config.yaml
activation: "squared_relu"
positions: "rope"
beta1: 0.9
Each number is 50 + 12 x the weight over the matrix's rms, rounded and kept within 0 to 99. Layers, rows and columns count from 0.

# k: layer 7 attention key, 576x576, rms 0.0276, rows 319, columns 256-319
# v: layer 7 attention value, 576x576, rms 0.0276, rows 256-279, columns 256-319
# o: layer 7 attention output (transposed), 576x576, rms 0.0343, rows 256-279, columns 256-319
k319:51 49 61 38 43 40 43 38 55 38 34 50 49 36 57 60 50 54 35 43 47 49 46 46 38 61 52 46 56 39 48 76 49 51 34 32 70 54 33 58 53 37 67 50 47 52 65 53 48 38 45 57 48 40 54 58 36 57 47 64 62 56 62 40
v256:37 69 49 49 45 51 62 58 46 43 38 80 34 47 42 37 48 37 50 53 45 46 53 55 57 33 55 69 43 45 68 43 58 54 55 55 48 41 46 52 60 42 60 53 61 43 46 46 31 49 51 65 48 58 41 53 44 37 61 63 60 50 68 43
o256:60 44 47 44 63 45 49 52 50 57 43 52 39 52 57 48 41 50 51 49 49 51 47 51 53 34 60 54 49 49 57 45 45 73 49 52 49 71 56 59 47 55 43 52 76 51 44 63 33 51 39 41 61 65 32 56 54 45 52 62 49 64 50 49
v257:54 53 41 56 54 43 57 52 55 58 61 61 52 47 45 63 48 52 53 28 47 56 59 54 35 41 42 45 57 57 53 61 53 45 60 45 50 46 62 47 43 58 48 49 42 51 66 50 56 63 59 52 57 50 59 52 49 40 50 56 53 47 37 44
o257:45 41 59 51 45 59 47 46 39 44 32 61 59 62 44 47 43 36 51 49 51 36 54 55 40 48 55 61 51 60 47 50 46 52 41 57 43 51 52 32 48 57 56 39 44 40 53 52 45 48 35 65 42 34 61 37 48 60 52 46 44 53 54 55
v258:58 46 55 43 33 50 46 41 62 59 56 28 61 48 50 56 54 57 39 64 51 50 46 60 52 57 55 48 37 38 59 66 55 41 40 55 78 43 36 74 40 61 52 47 44 48 77 45 42 52 49 33 50 52 25 52 51 55 49 59 64 33 32 52
o258:33 48 52 53 61 38 36 52 60 43 45 60 59 58 49 44 60 64 57 52 47 50 43 57 41 48 63 70 49 52 39 41 54 44 52 37 53 49 42 33 43 51 45 56 53 48 47 27 59 35 59 53 47 31 50 48 56 57 58 54 37 59 47 44
v259:49 47 48 44 54 45 40 66 49 36 57 55 58 52 51 60 54 63 62 53 53 54 60 50 64 61 70 56 45 47 41 53 57 43 58 70 43 47 42 75 56 61 70 43 31 50 43 45 37 46 65 50 55 54 65 52 39 45 51 39 52 51 63 49
o259:41 47 50 62 46 66 29 32 53 40 61 56 63 51 49 66 43 52 65 61 47 39 49 64 59 36 30 49 46 63 53 45 48 56 65 51 40 53 53 55 59 50 44 56 48 41 60 39 49 40 35 55 75 55 37 47 81 51 41 29 59 41 43 51
v260:58 42 41 51 48 52 55 34 40 52 51 53 55 58 57 54 39 52 57 47 49 62 31 55 43 51 53 36 39 49 69 42 65 51 57 49 42 52 59 41 44 80 50 49 50 46 57 50 51 41 35 51 67 40 65 54 46 54 47 50 65 41 55 42
o260:54 75 57 46 46 55 54 49 44 52 73 47 69 52 54 54 50 27 52 47 39 54 45 52 57 52 56 50 47 37 57 47 35 65 52 54 43 46 48 57 58 39 52 50 63 45 53 47 39 49 46 36 47 48 50 37 48 57 38 41 59 55 54 46
v261:73 57 47 47 48 38 43 51 38 51 41 58 48 72 65 42 62 57 54 59 79 35 48 55 45 29 37 53 54 42 43 38 65 46 58 45 52 67 41 48 43 48 62 61 53 48 45 59 52 48 50 45 39 54 34 51 57 45 44 44 62 41 63 43
o261:54 65 74 52 50 57 54 46 51 54 36 49 61 51 26 40 39 48 35 45 51 69 54 47 55 50 41 55 47 53 48 58 44 45 63 52 61 60 43 63 45 50 42 64 58 57 57 57 45 41 58 50 53 51 43 54 42 52 59 41 28 52 39 57
v262:63 56 57 46 49 54 52 51 41 47 45 18 57 44 57 41 44 32 52 46 53 53 34 63 42 52 48 43 49 50 40 61 59 61 53 40 55 55 50 49 45 67 52 39 54 57 69 50 50 40 52 68 52 61 54 45 46 61 50 64 45 59 44 50
o262:66 59 70 40 50 40 55 54 59 35 45 59 45 63 53 34 43 42 62 67 49 66 47 45 60 55 51 59 56 48 37 42 55 60 48 41 55 51 65 47 41 45 58 43 55 46 54 37 57 69 57 54 50 57 57 42 53 44 48 43 59 39 48 53
v263:44 65 60 34 51 68 48 58 42 46 47 43 40 55 64 43 57 71 46 62 60 47 58 45 63 51 50 53 58 55 54 51 51 72 64 61 44 36 44 46 40 39 46 49 57 54 63 50 50 59 26 48 54 39 56 53 49 59 38 44 51 55 40 50
o263:64 58 46 45 59 47 46 40 53 56 52 43 39 47 41 54 35 45 35 37 57 51 48 52 49 54 49 37 44 54 53 41 49 38 52 42 58 37 59 65 68 37 63 44 45 49 56 36 60 67 61 49 47 48 45 44 44 49 40 57 50 34 36 40
v264:51 55 50 54 47 63 37 52 46 44 63 52 45 45 44 51 52 45 46 45 60 51 62 54 50 51 47 59 51 51 66 65 55 38 51 26 32 48 61 43 58 46 56 56 50 58 48 57 48 51 42 55 58 55 40 55 61 50 60 64 44 65 70 48
o264:32 37 58 42 47 51 57 31 49 40 51 69 77 60 59 34 51 64 59 46 49 58 58 44 59 58 37 46 39 50 49 44 38 52 53 58 57 36 44 61 67 56 35 43 45 30 40 65 56 41 53 53 52 45 57 47 56 57 60 39 69 58 51 44
v265:49 58 42 46 45 52 50 59 35 61 42 46 52 52 59 38 45 59 57 37 40 57 31 57 61 53 48 45 57 54 49 48 46 49 55 65 47 56 44 55 52 41 51 43 50 45 55 52 48 42 39 60 47 35 60 49 62 63 48 42 49 33 56 77
o265:53 44 61 50 44 47 44 59 66 52 58 51 51 43 62 54 48 43 59 45 62 42 59 43 61 44 60 49 48 47 53 54 49 52 32 60 38 60 42 53 56 50 47 62 45 46 38 54 33 55 48 63 50 48 51 50 48 56 55 60 47 76 54 47
v266:62 43 49 56 50 56 57 38 50 62 53 46 44 47 56 47 54 46 32 61 27 49 66 47 42 46 46 46 55 43 58 44 72 47 39 46 52 47 37 45 42 45 46 52 47 46 30 53 71 31 48 42 52 55 39 49 61 54 49 29 34 54 56 73
o266:40 59 51 41 56 35 55 51 58 55 54 48 65 45 55 44 51 60 63 44 35 53 55 41 58 56 49 53 48 49 35 60 30 51 55 53 62 58 56 41 52 47 63 44 52 62 36 34 43 54 60 57 49 46 61 51 54 42 57 68 42 66 40 43
v267:44 57 58 59 59 35 41 54 56 64 55 27 34 46 63 46 53 51 65 51 58 57 44 50 32 55 57 51 46 54 49 48 42 62 72 38 45 64 62 49 64 36 68 36 48 47 50 52 37 46 63 44 47 52 58 50 60 46 43 59 52 51 41 55
o267:54 47 49 60 42 58 49 47 55 41 57 44 61 57 55 33 52 54 50 59 57 47 50 37 62 48 44 49 60 55 54 64 49 51 49 64 39 34 31 42 33 62 50 56 41 51 54 60 49 63 45 54 36 73 77 46 52 46 47 43 43 53 40 56
v268:38 39 55 56 55 50 53 43 52 57 67 51 53 46 46 67 60 46 56 31 50 53 23 68 38 52 52 37 58 40 57 53 52 43 37 49 49 63 39 56 56 58 53 47 32 50 40 63 48 53 51 67 44 53 39 50 43 51 54 49 60 55 54 56
o268:52 63 64 47 45 45 46 49 49 61 52 36 43 49 44 62 43 56 56 58 56 66 46 53 52 40 55 71 38 41 44 61 42 49 52 61 33 58 41 48 42 49 43 39 36 38 41 49 50 47 58 64 49 24 46 43 47 37 46 47 59 59 50 43
v269:48 56 43 59 46 45 47 64 36 45 57 40 36 54 40 60 57 48 60 38 31 47 59 60 52 47 35 64 41 55 47 50 58 55 40 50 44 38 53 35 58 38 50 41 63 63 71 50 40 53 51 57 71 48 58 48 40 43 47 58 42 28 53 20
o269:51 49 56 60 47 57 56 22 37 51 45 63 59 40 57 44 28 53 50 33 62 25 49 55 46 49 52 51 56 48 69 40 51 62 50 54 61 38 30 49 57 61 36 48 51 42 46 45 44 59 34 51 36 61 52 34 44 48 46 38 58 60 55 38
v270:47 62 43 47 46 66 51 65 60 31 49 58 57 50 64 27 45 77 47 64 51 55 37 40 55 47 41 40 56 55 69 44 34 59 60 59 68 44 45 44 28 48 44 57 55 52 34 53 50 65 38 59 41 47 51 46 45 73 42 50 60 35 67 70
o270:52 58 44 58 44 41 51 39 53 62 43 33 45 37 47 56 53 53 53 52 58 45 45 55 34 54 49 27 53 51 46 55 67 44 57 43 54 51 54 56 66 46 44 51 64 40 51 46 46 44 55 40 56 55 55 49 53 60 67 63 41 65 47 46
v271:53 47 49 40 62 60 56 43 54 39 49 35 62 55 47 58 32 45 63 37 43 43 60 56 64 59 43 46 54 38 50 58 58 42 58 59 48 39 65 50 55 25 63 54 48 53 39 39 44 36 47 54 61 40 39 48 52 60 53 51 39 56 54 50
o271:56 39 49 47 50 49 45 57 52 42 54 52 49 53 73 28 53 64 68 38 42 50 39 52 58 69 40 38 45 44 55 42 51 48 49 63 37 46 49 57 70 47 42 70 58 49 47 64 41 53 49 58 48 60 41 56 57 47 47 45 63 43 73 39
v272:54 56 49 51 56 49 54 56 59 49 61 57 55 58 47 31 29 43 35 31 42 49 40 56 48 62 46 42 56 50 32 34 49 46 43 52 57 40 41 50 33 40 61 39 47 49 57 43 55 48 29 70 45 56 50 55 60 41 37 36 35 32 68 43
o272:49 64 44 54 55 37 44 57 49 45 53 58 50 54 51 45 56 56 45 60 38 45 43 39 23 39 52 52 54 40 29 74 50 61 46 51 49 50 50 35 38 46 62 55 45 68 55 53 50 55 54 39 45 49 56 50 56 62 69 57 62 51 50 46
v273:45 58 45 51 39 40 57 60 55 52 34 52 58 49 50 43 48 46 61 44 42 53 35 57 55 34 60 40 36 43 34 42 62 35 32 54 50 46 46 49 50 56 62 49 26 56 59 52 40 44 41 57 58 60 47 41 42 31 59 51 46 40 62 30
o273:56 37 62 61 53 55 69 36 59 42 49 57 60 45 53 54 48 41 51 66 48 58 50 37 49 62 51 57 42 50 70 66 42 63 47 62 55 57 53 47 52 54 52 46 59 53 64 59 39 43 43 43 57 45 53 41 49 55 37 43 40 57 65 32
v274:45 44 43 52 35 56 61 40 62 58 54 57 40 52 55 34 48 40 47 50 55 62 61 48 38 50 50 43 53 27 51 55 40 52 38 64 57 52 48 45 48 51 37 51 31 53 54 58 58 40 40 52 57 55 44 44 48 61 49 61 72 39 57 41
o274:57 37 44 50 42 41 53 49 42 57 49 56 54 34 31 57 42 39 44 52 59 62 31 53 52 56 45 53 62 53 52 49 44 45 55 51 60 48 53 53 32 39 55 39 58 70 55 62 61 50 57 56 47 53 44 49 60 52 54 52 45 42 39 47
v275:51 33 45 43 65 39 42 53 66 37 67 76 46 52 63 49 39 38 56 57 71 56 51 52 44 49 62 56 36 58 64 57 61 29 61 57 45 42 34 46 76 62 51 48 55 47 57 39 44 52 37 42 33 43 55 58 48 47 51 26 42 42 61 33
o275:45 52 69 54 60 39 54 63 53 46 73 55 54 64 47 45 65 48 44 37 33 43 37 47 58 46 50 50 55 49 26 63 50 41 55 61 45 51 57 54 53 54 44 55 39 54 49 48 62 42 53 59 52 49 48 36 56 47 57 47 58 48 59 42
v276:41 27 45 37 61 45 38 59 41 44 48 55 53 49 52 59 40 71 55 54 52 46 62 59 56 40 55 52 42 49 53 41 53 45 30 43 32 55 46 56 58 40 44 43 47 46 61 53 52 52 37 36 53 57 49 37 47 55 57 53 47 67 52 56
o276:41 46 47 38 45 48 56 42 49 59 42 46 55 28 55 44 42 42 65 42 47 35 51 55 46 46 46 50 59 60 55 58 66 44 58 54 42 31 51 65 44 50 47 57 55 59 61 62 54 53 48 56 42 54 33 62 42 27 32 50 50 40 40 67
v277:30 46 42 57 58 73 41 31 57 57 41 53 42 48 35 50 46 43 55 50 64 61 45 42 56 41 44 53 44 51 64 50 61 52 60 60 29 60 42 34 54 56 43 51 61 54 64 54 53 55 59 50 52 50 40 49 51 51 46 44 51 58 57 61
o277:52 38 54 55 47 41 64 57 37 52 51 39 50 33 45 40 44 50 62 41 51 36 49 60 58 48 62 45 56 47 44 35 59 68 41 49 62 50 44 58 49 49 50 47 44 42 58 59 38 38 65 53 50 60 51 56 37 45 33 48 53 67 50 40
v278:57 44 64 52 53 64 47 22 66 48 53 57 40 44 52 42 55 69 40 52 61 44 37 37 52 40 60 43 58 54 51 51 31 51 46 67 45 48 48 48 54 49 53 65 22 49 57 43 51 44 52 48 33 55 36 70 61 46 48 56 42 58 41 35
o278:31 45 40 53 50 44 35 48 52 54 48 51 46 51 41 47 55 46 52 44 44 50 52 52 39 43 42 57 64 49 54 54 49 44 65 37 41 56 44 54 56 30 50 45 45 44 46 60 50 57 41 50 49 44 54 50 42 58 36 51 51 67 54 65
v279:56 50 39 49 36 60 39 60 39 52 68 36 48 57 47 44 54 52 45 53 41 62 63 59 56 51 65 50 58 56 54 46 36 47 46 44 52 47 48 54 62 45 42 56 55 57 55 49 52 51 60 45 47 46 61 48 59 52 44 42 51 25 49 51
o279:56 56 56 41 61 41 47 50 49 46 54 51 60 44 55 52 61 34 59 45 67 33 47 57 54 55 53 50 45 54 50 67 46 42 37 46 46 41 46 50 51 50 53 53 55 49 42 50 53 55 58 59 49 40 50 37 59 38 51 53 50 59 53 53